Part of a small language model's weights.
Architecture: LayerNorm before each block, learned positions, tied embeddings.
Each number is 200 + 40 x the weight over its row's rms, rounded and kept within 0 to 999. Layers, rows and columns count from 0. The size before them is the row's rms in percent of the matrix's.

# layer 6 MLP up, 1536x192, rms 0.135, rows 688-702, columns 96-143
105,154,127,183,161,189,153,133,266,191,222,237,197,187,252,170,172,192,243,138,217,176,186,189,134,207,199,178,201,177,161,169,203,176,156,235,197,203,171,189,217,203,203,82,171,262,194,243,259
095,204,223,178,238,175,116,266,194,286,204,216,152,127,202,233,170,259,196,243,194,231,204,185,182,221,208,172,266,173,201,149,217,184,251,321,177,143,250,224,197,227,189,215,218,259,131,198,107
102,250,156,212,203,216,96,128,240,214,217,255,170,111,207,236,128,216,233,106,144,236,214,193,204,165,203,129,224,64,255,190,130,204,198,238,186,186,168,217,256,196,194,240,186,282,182,179,226
087,142,161,126,210,254,216,237,148,208,250,166,140,203,243,106,264,253,240,207,186,227,221,189,193,237,134,206,259,279,146,216,206,243,233,234,179,178,195,249,187,145,226,189,151,237,176,189,199
092,199,155,201,229,247,237,108,219,254,262,240,198,177,146,102,209,227,198,229,206,275,206,177,218,217,228,216,155,148,195,207,212,197,120,255,188,223,202,176,253,190,228,213,168,190,217,180,207
114,197,189,164,161,191,218,205,212,296,158,218,234,210,173,176,145,255,168,101,232,187,146,182,191,196,209,258,223,204,192,282,198,212,210,213,165,134,167,239,284,118,260,143,117,285,184,211,195
098,177,169,197,168,176,211,167,205,228,182,239,180,188,142,83,223,227,211,144,213,221,269,202,166,222,173,246,226,176,219,238,226,285,165,193,151,182,199,232,233,148,173,200,195,183,227,191,253
110,139,161,256,211,202,184,240,148,303,320,218,217,192,186,152,220,305,191,211,266,265,298,194,219,167,134,183,192,175,177,181,218,238,162,206,143,251,163,173,193,141,232,151,165,227,243,206,156
108,189,191,225,198,172,144,186,241,191,176,228,199,249,172,224,185,230,167,160,162,272,272,190,223,203,116,151,150,238,210,233,275,243,201,173,120,224,184,200,221,206,160,226,239,141,151,244,245
102,156,149,156,192,176,179,257,184,205,266,174,86,196,265,91,245,275,234,116,226,261,187,200,196,210,186,174,187,207,161,188,251,213,241,201,193,220,246,174,276,211,233,171,208,249,235,191,137
105,254,154,210,156,260,179,240,186,264,283,251,145,237,242,165,198,187,167,178,255,218,233,189,128,178,157,202,240,165,172,139,193,191,219,159,186,270,181,174,225,122,198,190,102,256,259,201,164
092,230,103,219,230,232,162,122,204,189,249,182,128,217,186,198,164,202,192,186,200,190,250,172,207,218,101,135,236,233,216,200,261,244,181,170,216,282,196,172,212,182,212,154,194,233,233,166,284
095,121,188,219,259,202,203,208,132,234,264,189,177,185,245,188,241,181,210,203,164,226,171,194,200,244,169,234,165,187,179,119,230,169,239,198,201,260,188,177,222,210,283,220,222,204,208,207,153
091,191,268,222,258,214,184,225,167,215,275,178,215,278,239,196,270,215,132,177,180,190,210,165,225,271,210,181,189,232,183,159,269,150,262,178,221,161,227,184,176,197,274,221,218,165,131,210,174
096,193,245,199,230,90,116,191,244,180,167,218,155,139,194,191,168,140,174,180,218,211,273,183,258,226,213,184,233,222,158,145,131,134,144,238,195,223,120,254,216,229,178,207,189,140,160,311,219
# layer 6 MLP down (transposed), 1536x192, rms 0.126, rows 688-701, columns 96-143
112,194,177,231,150,211,183,203,230,195,182,188,235,269,174,267,138,180,249,246,123,205,189,191,225,175,226,224,128,248,95,193,131,192,202,160,225,200,169,207,251,225,160,227,227,201,194,193,144
105,225,201,192,243,252,156,211,166,191,189,163,241,263,233,234,157,241,181,143,181,194,256,188,228,201,193,232,238,163,208,223,170,140,161,171,188,115,174,162,223,159,205,174,310,201,230,226,284
102,163,199,256,193,196,132,257,159,216,239,266,231,203,196,176,177,203,215,198,178,196,235,140,205,191,239,182,257,226,215,164,250,251,228,210,199,198,232,184,166,207,225,210,197,186,165,239,164
092,196,154,245,198,172,182,204,252,184,178,163,237,203,237,245,195,166,196,176,155,212,139,166,250,185,198,229,153,228,257,167,225,205,156,135,177,241,214,173,192,274,215,146,173,218,137,144,234
117,159,135,192,215,247,176,174,208,268,161,159,193,141,234,138,155,246,275,200,209,185,137,206,184,214,165,148,295,148,167,253,213,208,154,317,231,226,181,136,259,166,199,214,165,219,252,144,145
109,229,180,152,265,179,146,123,155,244,135,297,238,165,134,139,146,154,261,181,208,199,231,198,225,199,104,235,225,151,234,194,199,179,216,229,187,268,189,215,161,236,217,167,185,221,249,225,223
099,210,127,224,221,292,212,154,183,182,200,284,183,146,224,168,94,213,252,186,210,177,193,214,255,296,201,209,212,149,193,229,210,266,205,127,247,213,183,175,161,299,230,214,211,141,242,164,243
111,199,223,189,257,214,152,155,219,163,162,184,152,250,185,142,198,259,176,215,183,240,186,170,174,147,174,242,154,228,257,232,136,222,148,200,215,231,180,188,184,215,253,125,149,184,233,194,203
105,181,292,257,204,226,191,172,245,214,225,249,304,171,239,198,190,212,206,204,179,155,283,104,179,258,246,244,227,190,194,188,179,252,186,214,178,165,187,235,254,227,229,201,210,175,214,178,216
100,236,180,253,261,198,195,186,178,240,188,84,215,197,164,226,185,273,245,101,178,165,161,194,245,189,286,298,224,265,186,246,194,147,156,195,231,204,162,181,226,207,238,174,161,211,124,201,185
100,205,194,283,177,139,140,257,239,242,157,210,230,256,240,149,246,190,186,225,205,238,156,179,276,251,204,178,180,156,178,185,174,205,288,192,215,214,225,215,189,252,211,218,267,170,251,178,216
084,246,237,295,193,193,203,189,183,194,165,55,288,228,164,200,200,169,260,224,183,154,246,96,226,188,220,221,237,203,229,197,122,180,224,159,136,144,214,190,143,159,214,188,117,159,177,240,206
097,260,222,156,186,136,189,213,214,155,151,223,231,230,224,251,172,204,154,156,132,140,168,204,183,152,169,181,195,236,132,200,66,183,184,180,201,211,156,259,151,218,151,175,210,219,209,272,207
096,172,140,200,138,241,206,166,216,171,202,259,181,135,249,245,159,185,208,186,162,271,188,247,210,262,181,243,219,205,212,191,178,185,145,165,172,275,173,188,225,154,209,177,159,316,194,202,222